{"n_layer": 15, "d_model": 96, "n_head": 3, "n_kv_head": 1, "head_dim": 32, "d_mlp": 256, "vocab_size": 1467, "activation": "swiglu", "norm": "rmsnorm", "norm_place": "pre", "norm_eps": 1e-05, "positions": "rope", "rope_base": 10000.0, "rope_fraction": 1.0, "qk_norm": true, "attn_scale": 0.177, "bias": "none", "tie_embeddings": false, "parallel_block": false, "init": "normal", "init_std_qkv": 0.056, "init_std_o": 0.0, "init_std_up": 0.056, "init_std_down": 0.0, "optimizer": "laprop", "lr": 0.00297, "beta1": 0.9, "beta2": 0.98, "weight_decay": 0.084, "lr_head": 0.0077, "warmup_steps": 515, "schedule": "wsd", "decay_fraction": 0.559, "decay_shape": "exp", "final_lr_fraction": 0.02, "batch_tokens": 16384, "seq_len": 256, "doc_mask": true, "train_tokens": 106500000, "steps": 6501, "dataset": "wikipedia_en"}
Each number is 500 + 50 x the weight over its row's rms, rounded and kept within 0 to 999. Layers, rows and columns count from 0. Numbers have three digits each. The size before them is the row's rms in percent of the matrix's.

# q: layer 7 attention query, 96x96, rms 0.115, rows 0-95, columns 0-95
# k: layer 7 attention key, 32x96, rms 0.103, rows 0-31, columns 0-95
# v: layer 7 attention value, 32x96, rms 0.0902, rows 0-2, columns 0-95
# o: layer 7 attention output (transposed), 96x96, rms 0.0927, rows 0-2,32-33,64-65, columns 0-95
q0 077:481534557488558479519542477535481479529491571435427487437520527503517471565580526486484533423550568387454496486533473506490520504564570450542500420438450486548528606555529525521541461552498477506470518415408570481541520378442472501485588453537367523457492453552528469502596446395460550527
q32 084:513405490527405444484431580592366529476524589505507498486502429591498449500512524518465518569480584460517530473443479445562540557513581562504475533469521515493477444482471494518413579438488545561507529513484453456473556523485464569452384544495542505633556459475503565449488502546459449572
q64 096:528544561543477496508438386537524551548450530518452493431482541502535457496502552441550535523473478387516563416455512474404439490592557448530542584493517511452479376422542567535609507488460496547518558413481517554504465554398515484591547548543466471514452442582515459470450542474478517504
k0 106:501533438500556480542582510425557538443447503467558518512412584485497465555430482512494560512493575557498549457477412509439460478487546409409551456539490409512596539545491545557477421461515554504575494512605588515534444520500563514537523483510459446435578469469574573579513419434531491480
q1 065:517551550484513399600519469492590551472391458557535513497463478569461483478540391439433552541582405477518496589488519459427490552526495438534499531388514499496485449489521464498621558534464491472515492523567446470461469418478453556512573554536545453528483547504495456457425397473553522547
q33 095:515571574432533486499482508548442522520455400546435555565601477530570502535567464568422403443548434487417514519508553513495541530514468506590535484400479541474391484428571423399555534508456477470487480474470444538408559449513435508540455519421474537515439463513441450513524554493483529506
q65 079:531453482399443440521488512537499514385585477453510524492556424487546487518517578459465468498572487523474469496514535474580479568502366459532375514572450522526437477560527413492501646456473510453489435560498447481382498402529496502514486491459511524472529540512495489460397509486422540513
k1 088:539544535472551536495553470564521440566508466528472488502475431458520563448501472562504496534504554472627443511566584445574417590429427552503509509524523512574496526494463411466470451560497535373474454443427447387530529492497420517453567473504548522431492477499439417433476459509594491512
q2 066:518504497469516481490481438459487582470483470558573490587427468524504586495427434366519471620535412477584491544550531534447429536522423575533555467449447513554498398466581521518492523583499504526459506535605486508474530505475482462516635533548504481595465469529508475486467425523512474544
q34 098:544497533445551504496536407551500527455537496494533502539598563467519463498506457418416510442485492551462502498486581488439512652447422386460489455433611509536466520492568495414524507464458520415540492431438409541386448452522525488494490481451419433520550462529506471515474531450572489506
q66 088:508497469523451544510557496495565401506573475580626477576424389477470581525424496420496479441575488572531475526597459479584532513404411461520514514556508425553495496526458490400487425588531497520503450562442455469453506493470480520532494484469537578440485537483470504500458492558507540410
k2 098:505463593532575446519554576558484475503514474558454567447506452531553576439525437496433400503525483447477437390454514473534488423456461578599514475454542555564406472481500458407552629466517442487490436505453501422521574441522481498514501497568520549507421510543459491421547483486468453499
q3 064:553478502541467618457471461490488426454600453493598499578477557456490592486386529543550485518460440555484577465467503505551520467484399431449527546610515496426519453392461539500462477508499449534448474498532501477468476568539467438518452407515479499421581508509520492526568487595541434535
q35 087:427544390466537473484567446389583467462510416422509475486406522408474545595469477506542572441491464571475399552556514576470579446450410455494522478423462501523550453594483514447512467512434542493508528521543511493510460473496436525555466423468476460479514503439569517512498481543577569465
q67 091:478502480510427517537571466421590448422467476511464452516432561465409558553509535511514550521378597512498561511523394584544509461505536441447604554496534469527595539578440513547517450535486533553638548598519515514529444517445455564497497523476582491475528536514536462506539471505475472472
k3 099:528474520505473528524477573569529436475544597503491442440503517538574515443467498426515564553592590393507485421502442492486629507453513541542528625533522464450509547464447525473424433615549478590550565460470538487569547448478571542452564496501529426550469513483490556484515480474489492443
q4 059:480508498512495603447486515536511554512507564515423482444576528456569462556485526589555558486449571529490590469491486543518466469460600450569522533589467482469513592586504488442457501444520505518593529528406533584470570598496561437576483457450449605424530538570476490513469470440452507505
q36 085:437473550498409517504458489543447559547514592502513490448483500567458518471463530534494501557466542407584542487401467404504533493631643550482472532556455518474539464450510514566462484516629503598480568504502502437501551616489492465411517591445525520519498504494478511530468504489451435523
q68 108:499516617571518556447468454586398476556462485524423503356564509515510565464476498472553489518474474357578445518443527427471539533554548536459485504441513517469466452496512582506556445541467521469374544493484510562511504522475529399504487520587466537544493436499459548431540510559496443484
k4 088:448595374587450508475493445422530572526452530428541501508475568465509485512491464469528507516419514592442629531553456526446442551416496369458478504462448494558567564512498517545523445486426471445520501493537578515474445462544495477575499470525420507429521449539584504535551525538457516545
q5 059:520587514472435474623543490453588508517390485528594535437501447497518575530507391403511503562543489469508475589458504484432518509491417455576533473407501540579478445479583506445500564501424534457537529495559527457493526418535538619518545547486498452519424468453514508482439465460476475462
q37 094:449550573502529509460509475592404576484483472557531497504596465515498530444523491496472434477495466510459526514501615455513458572597477481571436533414563552568421427409541425521540532513449452434548514450464428494448536447475451472429499576478472515482495484502394467520444584558530515594
q69 075:453479496516423465476464451523482432477440463522527528508596361549528551529519471428482443513486493470558482505484590467495481525493447479511408479493542601589446435565523436476514625519519481469461409486467456471443535447515475456461500455446463475555461494449409493451486622586500591569
k5 128:499559542553520525482477433592444448593561459623463498488521448452522527461524535519495454499489419450570465517480583477577471529561446526565502510459525523560451425457515427430568539527490501444461449500390395479442524467469418427516517405541501555480431505534433402426506501510458468507
q6 081:600468511548482394542439489486474388480459412561520504571532493520504466491487492444476443488532522525461389602474520503533529547548519541570475446463457569530483487422490418508531547455515518468460503465573472436423461455596498559476530565470472393523499430554472375500498557484453501594
q38 080:551534521437531502583515523445469560465519459545418571460547502569513468549623438503469484491579435535429521501627550517402545471439429442515538463496461516517471596512582420481482443590480604467401467489572555500474539424535483511503482542462488462546489473478532506550529478487581549464
q70 101:555495392444471420537470593489436584384519550460425459543504473567487521527562497513469495447590491608395491515576463513486453545485482409532415475523457549496522559485526474547479498526499498460417508525551475486507465466551541567503505535365557456493465489430537491566417513443526572499
k6 108:541518551505453492517444517540471483437522410527558482452536458547485552448500485492467429482507483523488506565459563496472524474455434507523426427454559566534464462417579456525640584482475529390501436388492431497461501482531489480409562593476541452488402478493470471409478553489571553585
q7 066:450435485571452459394377487568409444525547513482488468579507542428483502461455493554542491444398494474528525471439508518577451463529563568471475592524490491475513539481454541510494462433613435583505503497426446534455510595542451413521587522525519565500535533513488433463562534524468514581
q39 091:497490468501581522554475550439496442483509496478464485524437565480472495487449497479506539526545527501504486450493395489434482478425524473441594512584473434461569558535423573475463462532558568580496548515537518525506513596473527591506564532494499414521507579449614537580572435373481490384
q71 088:440483479500556451497498561464433468575490529491486442602397552496442566473563464572561513470560521471456478456520476510492506469496558488440597518520487438418550629511509561494504402509557571507429539541527495537457517558497466591519501538599473515518517522453563513549564438412601424454
k7 114:469490455484510512555557569390555547487466525442478450533458553505480495550522478530471496517449532552439596461495440566390572457423555412448447538526468517463595558471495590559528488462520462502547573495526556550578440466558627509471542494440550425459574477441548566537476539488503556535
q8 065:545472496508549577451506539518518455556564502397511466582472571508502510484418510561573507491481551524498467444521456481532609482547547564412554553504548544409437518457451565512486463480514570582498511494482536489511472507554550528429500532497545499464464529479559515491652664496432483593
q40 090:511454464474531521565536520484570448508505524472522449496455503510427485562507456545532491548524525499524410403501393537488517512507514517467548572539441452448552556472371595496437443500575625556478562592576560455521504575497541480459475477491553470505501500442589556449542447468571428402
q72 085:465500520514470448550488542422558451435588484495531443506491586552469504488505437579550465481539525585479486472497417509436481519431529520461554587549407464409542606517495598482495474556509617530516558537533562479528521502507558556462346513423470508524511518522581515526536467465557419482
k8 133:456450446513489499485514539375538527485518592462450454554428582546513463521469470500489522482507540506498540534484384553398562493455561463362550499556442500492541519551434546573504477496495510570584567460584555565488437504562559557526496443475571424527553437475568602522493481481518525480
q9 086:431495461492469520478564452513461522461556570499475443511445553382538476461426436562474570618448495486437583491483502485484506519487487557475512508496539445499552497567528507530422436507622547620518552558467536433521528548381451449550478562556505521500519519395532553482507551493512478388
q41 115:415440481611465438461441530573448389550516494480479457479526495484441559472440557456555503470378501545559411435454467488538432612537598598465572470476558502516493474497459565563457524514501419508505522534503455551522443544457532480458526547468478480573503573495412491457501541524422517536
q73 096:412531560575564553543537474538524468532429536452564515489441517489503514441428603566462588549406540351520488489495524444559533420553560531516518559512526495527445460458511611477563480516568573512553535454464502576456542463449500424438462539540471496512545507504448479446542507574532425536
k9 100:517507564434489526498507426476566445563492505490408474506439534431465553554599410532425490579571575431516444482406486513500526504509466522457554511473444502420505459511368571445491531533506497502587537511520527529553475572455495516554566345457552474562540465528511492594499508459520492440
q10 074:506483502485477394385519526493531467538535527516501504507416509436513418485512509526541528553457466515545385495521475542515478514497612452450479542583456469463512551459357565419486493545527547523632478538538562431524460485517511470530441433472478475478590503523465537417611548479459428565
q42 089:496468400533400478563579468463498438568514546498466500583485547495455533581481453606572563576502597500486472452573457542504527424468533488480524513531476473531508509530492603536408437519524585575626539553530573496564478490510495476529512408513490519538589533472562532529473490422542458463
q74 083:520524495512486522488557515465546463463423490453518517485371560491506521530425524520476570471504550580497549451594476480407462398432536396437582492534502404472502533484504542425519526585542518552531553523502553605528502485576501581520512587471502437512540584547621515526551497462490433479
k10 112:551498410414474513541581523445499561471488537452521474510444580502389577553530474485538446515514526534487556531483419530408498537522543449400554479520506500509591519540447555557490405610492511521582501497539550485452429488503586638494549523485529428519513507463558565537510564549538575510
q11 108:429492505576480465472490399547411520540493532493502463511496485426522550355490544516540490552436458432617527484413524518542422493547515511526541538565506554503460466451469497511432524573499399466523409516469340466450498514433489417561486479515417589508485504522452452486507492559518534525
q43 082:497587501563473551463473485547473516490503518470582474513564504433570534478500570468394526527482576505512484503515561465609464467567437487568468478480536534580432489503554506413523584442487417477588457445434547465573466555440504499442525452521369546458582562557470458537517552592465477472
q75 084:461470555499602553595533522511560399538433506552470558507493470475487515508467568451444501512454504498544492476524577542488557460466542571534573473530575438442454475440556494533460484339519469564533521540487520563544505599468457461449561463576400473520596496475458429463550495500434526423
k11 092:427481466472460452522483487566522493461511483596419437555510467449536476505525574571527506484527513441538503538496524512458421504474496550511440530623508476496535483583504472479431569448468525558510544573396401446553582553567473566532562436508572537395549519483454462424432576527490468597
q12 096:500525458459500555534487546442424462515556435421451538507444615591447530572582492513552508530517530589416511448570434475450556529516496534409476449467486566429514490423553556552417493557499545599459519514536548462617506516488512500491454456563466473458504498455585575514557489532542421529
q44 092:481525517400504538574430583485470548522566490457636479490461595485499430455534454562469494496597479540415442453497470470494507503480505423478542479518438531486606536531469550523520508559535518534436544488501489486516581506570406562494423515447553482425504511505531493578532430417633502438
q76 097:494512454479435419548510482444467466533600515470520477638444544503532547456496521511477486470587483553498593441510445522508473455471576456409582524490457486452567535553401527549421502467526494586612529553503542540484437481547472555500540566561540479548567522490538494515540359441557492514
k12 081:655451474446467447531487525464556490571525519425526449580485585546498413443473458520512545439491460455497494482553458515461595584494515556463441487504437440434496563432492537521464469524509434457573561460527556471416479487566545452440498544380585496464502418497486527529496544462419525560
q13 103:475547581503533521440535442573528518529546511522559545532440451444510529432588529556530472475415505487576527515498636553536480492495445466571444588488504504548445476528536416475435496493446452450522381444447449515432493440447435439518517448501423529472575575512398464524529576572475530483
q45 083:500555410622480540480489522532522466513511445508484527531456450513526522544550591546534486454541541416467448479449572491535477497505532582554529597549440381498500471514449501512561456505539478564487456544531428554509429591532544539505481586511419503568451550545510559414487534642462507584
q77 097:448528525489554549588494511497569515527396487586432509421459516527574576549603426528484528500512365460473475439407500582495478423548539436550538473535542498485523459554507534395479486445503506539531499539445442534485443546492471490479418452535378528512461541566446434417471482517459492495
k13 093:454546527489448581441421352541442491445577519486441515509441481426499509533534633460503515557555466477527550575513551514524470541534504441578440582516582576483474518512504517554537561473474458512556524473490454522498480560574485432485609437463471533611538499551513457519556579548525502555
q14 092:524560566489549518465526430553471579519459488533572544553559442449487509412436531414492462484474462450590470539427645519508458484535418549526528493499546480493454427471490414483503581492477412392447408484426433525501496511508469471517580475504531520513534495534401412559462507580475482474
q46 082:509543577516506470475499433525425540436480496529485503457570454523535534508560480436522527470467455525532481487502569421502416544568395447559410487444624517532457425519526412476543525459485469400501572411465418456516484464497450483434448544551491431553558443525425417505455518605480544477
q78 077:528446567565476459526465506625466591488471464559526507401552428509558545432520503433449487507509499465563467559419603504488434532513433504536422445463526542533481457464512459442532513491465481425357512471465420460458544438475489478594419517511450532507482409467444510491459495551488550410
k14 144:454543558519501542482484460589460523534514412599429523449549472484564566422499501518431506523502458461561452470458616481513474499500452543608485499517570516553465489514545420445518575478439470460431479500379441469499556432479396436514566503546439513488456461577383462431475529528471515492
q15 089:483527567488522449628539437476482481510380446589476430453481462477464465514620476461425537487521457385474468577406469534506448486524401424601455489470498447471541522491475512445477595433499524476573527462541498481483504520546458525562554447510498507554595445533495444523494456493583511454
q47 087:503488499447514501496478530554505553477521400489489485484560344589563477466562508495514487421511411488469485494516481487475458539476473450585415448509532496559470456432563419540523541430548501389362454492459420472479565412477495434517430489485492503571478436503432423505440500544489566462
q79 092:524538493534424464439546443526431557529550510547476478503567446511580459449555468493554400494433498406576545590480566528479405593538486539541429474484542508491456442529498457465532604560409486470470452558484496455424498469447531507571523467489555564517454414459431550441524555551524544577
k15 096:466566537526535520391544483585473510485445506586451608490533526456552460501470518490419544477555447511534457543463549484518490451543409578556511600479507466524412553463459370432503463512515485459455434502470418528507604518487391469543525485538460605422529538486430520474482504544471527440
q16 144:515518530452494488406446516551484479506589414538495566492516463509515502468522519475468433390458461512491473501526599433587493540463447552616447454467576548556458462471524416449592508479466423407446393473425443462483479470496461523551482487539408536485491421537423479488521555572437541516
q48 110:453511547447494517563487525571459510502454470492604589546526411469523569467422486422510452571491477447438518515515469498511426491546489605542480486595461526495506434502572511429468514409518471513492500522411437558542492576481432553573518458485392654448552534493444469537563461497485461499
q80 122:590554472510488521427589514505509499594486409493498562500443445465470519525507503429480646431513372514508451529521493536477488502450450483517512443431490596433478476505553442429624551480488448466505464557457531447558525516479442518584578582533528470473391501474504520537549472542572479499
k16 092:529464502534486476485546493539542539487459530498602572471557425348560534402486515591449475508538462585528593494533547448451476472535509496523476547517625455384538557560448420498439433464482473501485468500460430530500414408488476496560570469489560544453487505496461498437545560484528543469
q17 108:561522592437463577509524482505451515420483545563473522497542508454498562464395530449428526510612416458625428448394463550446502458539502586472649529435522481511481538479535502465464530571634561502464491511482491448497528487527481509536506479581488493528537552498489554480491439501480502431
q49 094:495516508528571404484479470473436525518460498466449388611483580435494556430446547517426521479414523549527534532505482464510447519586544510440509487478487432425515503511470563566514490502536436481524580398499436515423463453480548540442514574398591453533565566481537499545603520478447541559
q81 108:496442479478618535547530492535555534628460534518500580599497483486439455547494568509520545617510506413547372503403531553583477489481457435532586550520504536527514534576443497490467579488494458521524507428434503434462548531516464492598460498582494474496558572562500495535499474500537492431
k17 111:471566507499540554545528536491570550516451514408526521518417514477506527564584434510517552476517463467451491435521418527491508465491558441483498548461476392450556573549442537426430424473506492545582489550608474452551421567372561464544407476512496503491534584508538489515506482397535466425
q18 106:562465513422530467584597564506523467383500531448551584459504447595436460555467445494471557500534533571414520445622506432462513499448450488507512454489414454484549568435477479490496462502494611498470577577560553515513499479507503528550451455511538479531456487397538530484499453470610453470
q50 094:586474470465452549527439536464444520461561439480490479459438523539476466532470457503597461492500475567401495552577525432470539586578378477451477394447532549593493525477505475542409466479504474489406515417469532525467455434545511395476466496446519439525442554488527615521472512540562511523
q82 086:490424434448484496369477539505492584603396473494474521412450433520527507466489510452470512471446554459482497624505493488460456499424484540448497472503423537501497526468489437534484509510610500464515523493536560597476490411457552543482525571409502434415377492505513592476443457516525552483
k18 097:547563514418425485473604472463559501485430522370488468526396503501545507557454447451491470560606423543487442500595416429519599506427494565448528467505484446547545446452520457515497487596523494544505537501493458469473531442507455604451448486498522473523422490501566455446499479468596516475
q19 090:569441458424561575524578547467442558480489545520549457557493515505444497486523486533477508521649552496473405491529506519503450490510466483458524569526384444504496585526511510531467488509588600491454571602444480434486514490521479515515401402441544521481561555417555526531473468420580447489
q51 085:470594508479524527426438453462529498563478557556589548563463511487452488586509556370492557551462543491465444447480394433580527525474486508428448533478588493491580445514518407406526512593576501527545505469460521424468444452507490518502470450519471433587491550459548474508462530520422428484
q83 098:510402469397569468508479569512537524423374485542550501552434478564493495515434429422467383458509465495401446581544549480512458479485551511484498462472472478486556542553459438577414455440558538511442503458544485605435507477484393549525416533423513438479482495478477504536517511477473538460
k19 091:537510487449543567435422439471489491457469424421495533507488512501414551565503522466531500564405446530480371417585442541496533493537588466507481427553409522435440506439512487475452503522476571491488613489494511512535528406521464541453532424513418462440505543607522461450543495480515403515
q20 100:429549475497451582483455440540468549527468531418456522442544492441578516448502595476544448422438484438518486520486519505486517504530464593538495537415573468573456503500586542509537499600475500482499405461462358547538529405504445560452555607574488494442529461431510472478503508552495488420
q52 095:397451492571462480503559530500530473516532476431510463550433478472466510469579585568583471603500531471602431520426487560569468480543563517542497578517465488608468471443412511431504545466530472513533469529417481505490466576516497502429563503571485672480569505538474457507457535500495477546
q84 105:477481554552481536549523477493482399566567447613520444453504425606495516449491563509482517489564513511452441475501489537455594497491548514601509509471570568570457435541513478458569552462547510512573481592474509530586644412525528451507524441530502586449485522529518462401483488544491470555
k20 098:496463491545492439438592476535512521413469530546440457538465508452509416493511546628467501555557406517580554570470525536522504533671538553486498495533565501510519454624534431512525512528497504554567469472493533491447588521436539482554558466519518457551544495504465456590486437458395513486
q21 145:522537513524416568558518500590529534430519571485438494456548440536597520497409472522549529597459525456600591459428527468448460482515571568459631513480538462471496476517526521562517566470506470538513553487546473571560510520416575450488515479513513503521501611521456499384521510476412436526
q53 124:433517501597577461476469527566451473549484473514512488439532534383428568439471548406550434481377493474576442445503515460539443522577572590475489506513567478474461445475470487466489551458495512475501559509439465518522431515437514443506592532472484532548530605462414444509451503478381459524
q85 131:511405483520503493472494511536445524489505575416479468567510495482505445453519541560507437560445599427569523510451473485536445500511552600422446497482542536486474523523427596611447478486537448573434517486524465462483502561518597444487506559444557475564568489458468593531602598522500600535
k21 099:493553508471546500560537496443602459470536547465563560509401486530462510519455429560460477573534447487463447477454463490491522485443525489453627547554444428426594483529441519432521442518537536544516500551553462527551498515415519551480458394564492534453509527453526546446519407422629435463
q22 107:434453540540459425501514485533552380462556465559459533469453445506477548534546461523544528579421480422467530468496487537506484487464526473577459515578527445445547563546434510445505522530474536600491539585504578445534466596485520444583498426626479536516544553510513543365511532555491428503
q54 098:465507565498540469502513538558486449462530524397516566477522589480534511463489529440558510441538535485483540489474501446521526483519509516563464512384460495481454528497423531568498509574501319493596497463551469598580454429442506529521469474396369501517523557490477442476450522501429537594
q86 094:487450542469499479522521449518466447550497539529553502527530556421589570473453551519457555514528544421538637435526484479528491445495539474477528457544575421536520404462606583520523421468569429622555451516484459509534470553559514523447517495428465562603485523525489521470586549560432475519
k22 110:583503501415515415592466482533413504522545517490403433557498440583541425512534547423494459507510547518525519473452537516503505491572496393496490623488559565508532495481479508514490450580578554498435468476456448536471546494564546445482419628553564554443593524452474539483479484477582513501
q23 195:549441526436503484512508521534425499462575491547517525514528484555558425459515523541489420438518432571513512566564578453576461508544383497582409462496549502549499462438532387467465504465478440421464390458480411505443482435510456572509432437449482522508517494438448487560530608570502492477
q55 136:493562458556578474466400542502509512511570458456527473585489538478521482463571467565473466476438507501544532494508509517484433501467562422418538547479452573466418558487418547578420484559527432496501535489515460575463425466436597366469475541437495522616550509512439476421580512549493482538
q87 143:562376446452476509446482483480485533596498552423434461543519461458543465475542521555490430578571549474584509496440473520458455535501501597395490507506439485445466492524416523586451545472541438578456537483499471448402551541555607505502549479453566523494571470410522561530491503453511580528
k23 078:480494489441558520420575551459514493569542525407473508611395526526542503514471485523453564492444488441476444524458494413514487483513545516532521554499445436602558620602468495463519479475530484553503515550483534507484518488513507650524451490491503461535489601391485580537430417501546482430
q24 090:626416520453519406522528467502573532460434505609557527485512463527496433532471469572422524657554546512473483495546476475511416502522535387428509506542432490443552535547446457489541484459548584487509524563536504543504466463593488461495473475456557500574531464432511450571473443498507455567
q56 107:505533535447575527465455461472527533552489552427522531576469578557535511454481532490435477463364494479511558488443455450498554562496510579518563496439527584433477561424466523524465407554558516491559517497579508610514440350468520446393452542455585518446501468506517474471485524488531503559
q88 107:455427471483460408510398528468500493375454490327454464464561475610491552429451507440458517498426459573502569472539447458545546492490511511421462505443499536477502530510547481552419495421494561454456489552549545506514542527522561520390434462447506529583572460493457545499502474501485489534
k24 087:354502457526498564490488511470451473567576500481479484432494463415407486499523554502572511504439474489425457528584562491495664499527558510490441425499443541528435526533447546544555546550469488493419535522569555443513511507539539503557412512532529515622398505471537485433476481459484505555
q25 110:537444473506504407571516556481557492428551466487552520472479468543495458559484361493495555499526545584418522427628505432470567486425497423491470452525406523482549481520471461464544437545438524540467589623487542493583514534503534487480454490527509528487416543408557516435464444507555458507
q57 088:513493428502558554479465453525518581512538451473536563387535570435489372522479425485534497468366594470461477488483514480448546565540550477437459425436465538462502484548513434389564423485415476501521462498499491535566451505489454433535526411470438544525468544521515558431424495484490432521
q89 088:396502489449568515431548498514418537357491456601502496536494558462549466510513451432445446426552547605498446502563484441580489452435517495487470516457518461520542466534557433521518397412521584502500519487483490526584499457483426561421518564512460471480456538525417464498442501486496471395
k25 089:512499538425519506489425518480490441575528447457506593548579451571549530558447579471460502499485553524530513508592522568516523523471468520567563480514453572511495436507545433530555507439535577456474484430469547462436572501562489521407435526531537492442437404537502414446628559569548426540
q26 103:527475513434498475424559503508523508497502496525514501519476500485491490527582519504464481543498495542520446626496510526550473441451418397534464527522560518506525496531452485437476480514520464508561424447458561514488455546620458631515460381510518494578653446527531575601504457548593543420
q58 101:491535522538512465508543527486577493460522508453546387507444465503483450503457503517435560609499476481473494535454505453536438482489511459600447482478533527470614484481473556490638474529439603496639615491461535525589477426542468513499543407561509461446489529574455464531568529426484530526
q90 114:560489491487473474446517497463591529525543507520493540526415475556468424600558452529592501494498444528471417436561558407433516511470456520485479433477481602509553442484558516552470617513398471516511420521466532602494476598500426523457454456446551422521489526492532564381478471521543511506
k26 088:446536450470512518490551482494462548635476460479500570442456535393436339488558491583466477485559420508520503497514462539446458478543525496390437508481465498533509561522510463532404504544476492493479486557461481500488389571538458475497383566523463483614517525547536480436543563459460479458
q27 154:481488462414420463477445549467461571491512459525486484488494593576527438412501512590450444464483464520486471606529548417583433527479458474511414470428536543544441449542571475535489503487450468478460421491443541528429492526528495596492468486428569491536580400453491551616466508502528571439
q59 114:430496537518582496461405472539501545558517500530491461543508430503515543476541499532480463537387498497522594537557478536480449484381507471419618525557450539445476555475547571495446541502506481498507560462485519605492487523478553549409544570526558462625577546458425413528586548499464473468
q91 130:523594489539457523488560495485480453482434425503545537414487529543410474565465453410589539486488498438476488558567540437533538499422435541490530457497447550519497497497480458454580494544431605384454539477474567470599525442407441532537495465489520538429451482485519502433489389548556435545
k27 088:407456453535494567520563611478542411498529515543479587476512457418520568515539497565485455478411501490446437475504492472567540484502456482450403535505446482497441543509432527435498549454602468470529476468434440480465483589424606543384507501485446423429480475536522521452504525425417549496
q28 102:523487595458568492541515466595485444501583460605524485496476437467477455507483529532463436454552464568500456528514549518510500449493441429588465490492514513546448472452548386469486516397490530438459424415403521427432480450622467548460450432455497505577505513483410414535526565514510489503
q60 113:535466501468441432426520515467600454550518525499512480432433348520491511530529527579485474488506505470543404559613514584480479428447463439516467467578479476547478464462480448572400559481456628427494489515482549383487517457453463540419468555511561467442463515539470451491514469484526477504
q92 108:535469414455484533453479502478529490455545502430455432478532568570482437532567439566559401562530563439597528474466551529471517625444470598432479482570450517481476505500466473571481478539467471490438496552537442428519551479529539456444497489422551427606556429444507525513555580504478514583
k28 087:540538515584500550512481552456506542538488535506481537502488499568442454508467415455490542518496473433437503591578499510510483475423465540456609607555401487557515504529527484455561498505437540531570510516579462457545438516491503621570432451576493532388501540490582628503445482451512447447
q29 097:513625505454496502498482546495480570446454619454495523420561566617507488568531491461530448342513477535483551450564508481469537482529508498548430452461462507524539552560567457522519464530421514469424487539511476530531516452491498505430463607546543434444416487436529527412467493487595456519
q61 089:418470522547467546477453515547485474495505457526480468454544471553454467476544551448520461532486559547568469539462510509437398572547591532476446548544501459473454432511481484447509453401441436542472436618529463555468508613426591464553529442508451529573571423567458484425488531540446502598
q93 112:583518517483560468403649545509569534560411386569554577483488426448553494499483432448490606490521505465471494482509482445497482462565492527493481431527455504537497506482515457474577559542427514487529547530501539484441581500488413556530434479506525583418451501529564466604452455534483436462
k29 091:588435527446515456472512502480456398493488415541450453584412511471529523493545551514528427419435525500572546512530449559533520511512438469515435486572603520520447534539527488528515486516584500504387459459447518577486429530438426573485539409555512471492512554481391488554475415533553523413
q30 110:511579544493455524453528468562510431535530520493435531536493464472617459401464514473577518419486494455595551536421544443420447498529493539527480527448648521544567464561462450504496523499472460551532354420461465528505451416470504537551559557531548487520518514589487528441540507521463428487
q62 108:501459487517452538507462512582490454514577478491497453498575519541572479468428476413508513511543534476587456612543573488540434459520508566494471533576542553429485443394459496434463581438546483467458487568432501488460455566429509387564505493538490548496531421494467471378591500552420529530
q94 099:632491534466549506574530481521572537545567454521567569488524483535531523503541466558532546499591454543502462508537548561480618568562465326579523442543565502516521441432568447513457526559427429556595551464526512475513454528487447566481519504514528438475502517573542509474541487486465527462
k30 095:519525488503534414517514511470473564477546426480482433530446486548565494449506433544497541450451473492523518513458490415527430435440440519467584541449572504519544579604574423522484460458608526573501444520521476476485447481565469483473413471518521542505583658350481518500458461493530467510
q31 112:488576572478479565493565514552589467538457521499477550416463404465567539504438492516526488566552499451492489395535515439516548551409472512501623504503566488526451474460509474398517426548498558515461484508482473517589553505464492523447449413560443581471453563523467388508542492537506427396
q63 090:488572605501439434560404489503509507604512471510570460516490455439466518528380551531667409533536540464555454434568528488619535441570510495530477470524535542521538479508520487562508513545494517516545506467557550513538518526492485613482453443512475470524465503579436559536441582487481498544
q95 104:461495455540514454446489471517512445490461503417533547495496489486422512525517526495537533555535392506471518436507497561483446514392629495501483462435540574441466550532409482563473437339434538507611489504468515494535503553567504555442428413530495511531460434617458434491540509548506451513
k31 086:450437547554485436452493495533520479604463563487505419423479522383563525537358426561507534510483485501501542487540481587571494554521435469509505505618477562450495424556460419517478465493500412501514577596510503490451431542529484422582528503595546519456470520530487554522477508530477530570
v0 094:507500427437494539461524462432517524484508445518589446477454499564554368427483524437424510451469408549459467445494515441483572563540416498488399402453517492572478555444513459599550431530497516431454445476485480518453536488605474510517440490479534535449468443470457514512540473433444611507
o0 082:536461458526458453502444511524505451543447544551489454446397446562508494483491503427471500515589413565489474477402420574504517460519572447428557510470472463502498638447466495455596428504517506439493501590457439450451504573551490422492464451518474480538417476408437530491579445430557510520
o32 113:535445535555528460515518487483518473523481523582556480535509485506456599421408510527535541540422515505628562466479511565556436503543526496430510516490558441562491419537460598541526547466541487614483517462422595520477448532591486490452547542526505522621615439443470478565511512538458467532
o64 099:515465549500532466502564524502501483531461488559544441546560543424498542539434457447510583528486446522507374471499520582593521521565537539459507467509546547536479462513484612572562509435556494490510568431392616478428425456626494506479530508511536501586583520431550441530552489520527444497
v1 095:499459461434627408501493499463464482395492439530456540558572523548474428619447560566461463468506452473493461595469506542474487464581460431518504439497548439403447567501583454487451585530431548487464433520483486434533454452453520572541535582480497524519517487597512502503498484444475436528
o1 100:566509447454507531487583459472466563493511461508456486434469397553559552546545498471542496396466534517435518534531491471415480550580520561447494580426493568597517567596538507506501447511582522552496545440412526568532554490504479443570453545496534467455433528499618491412433524562467533446
o33 090:542430603503522467422438536497448457468557682557484505463565445454496428443398511525507577521492520514526531417509523489540421495452492506443501522514562486512447526444461486520440485504425495556490500367510476520523482622502480454453447491492519481533461500583552481601492500525534487399
o65 102:483455557462522473528450520453488472575597546589501564439550463502481453530516476517627590426584473535492522466502497545545453453489441515470441483479571486503570393467631514494434420463515497423449477441559617467454538550435481481435486516472460534529544570488520498487541468490513594555
v2 111:503516510581540514575502567520488593510468482502353556418528517494523509451577577605472414442552422470458544520529454539478486411598538462535459471595461557480559536427492483526550477462509504472500499511490554585504483406560466537438544578510516473523422601468474505520485523464513484417
o2 102:434505430466541495554476537556504459530541510520498550519436486499491434444532460491575504467486587470493479527514500565524478620482464508465619548440514459513486560383508500405434510591463473579485532441514549536533541509531552574414474362585526554480504511584426468538449432476418503478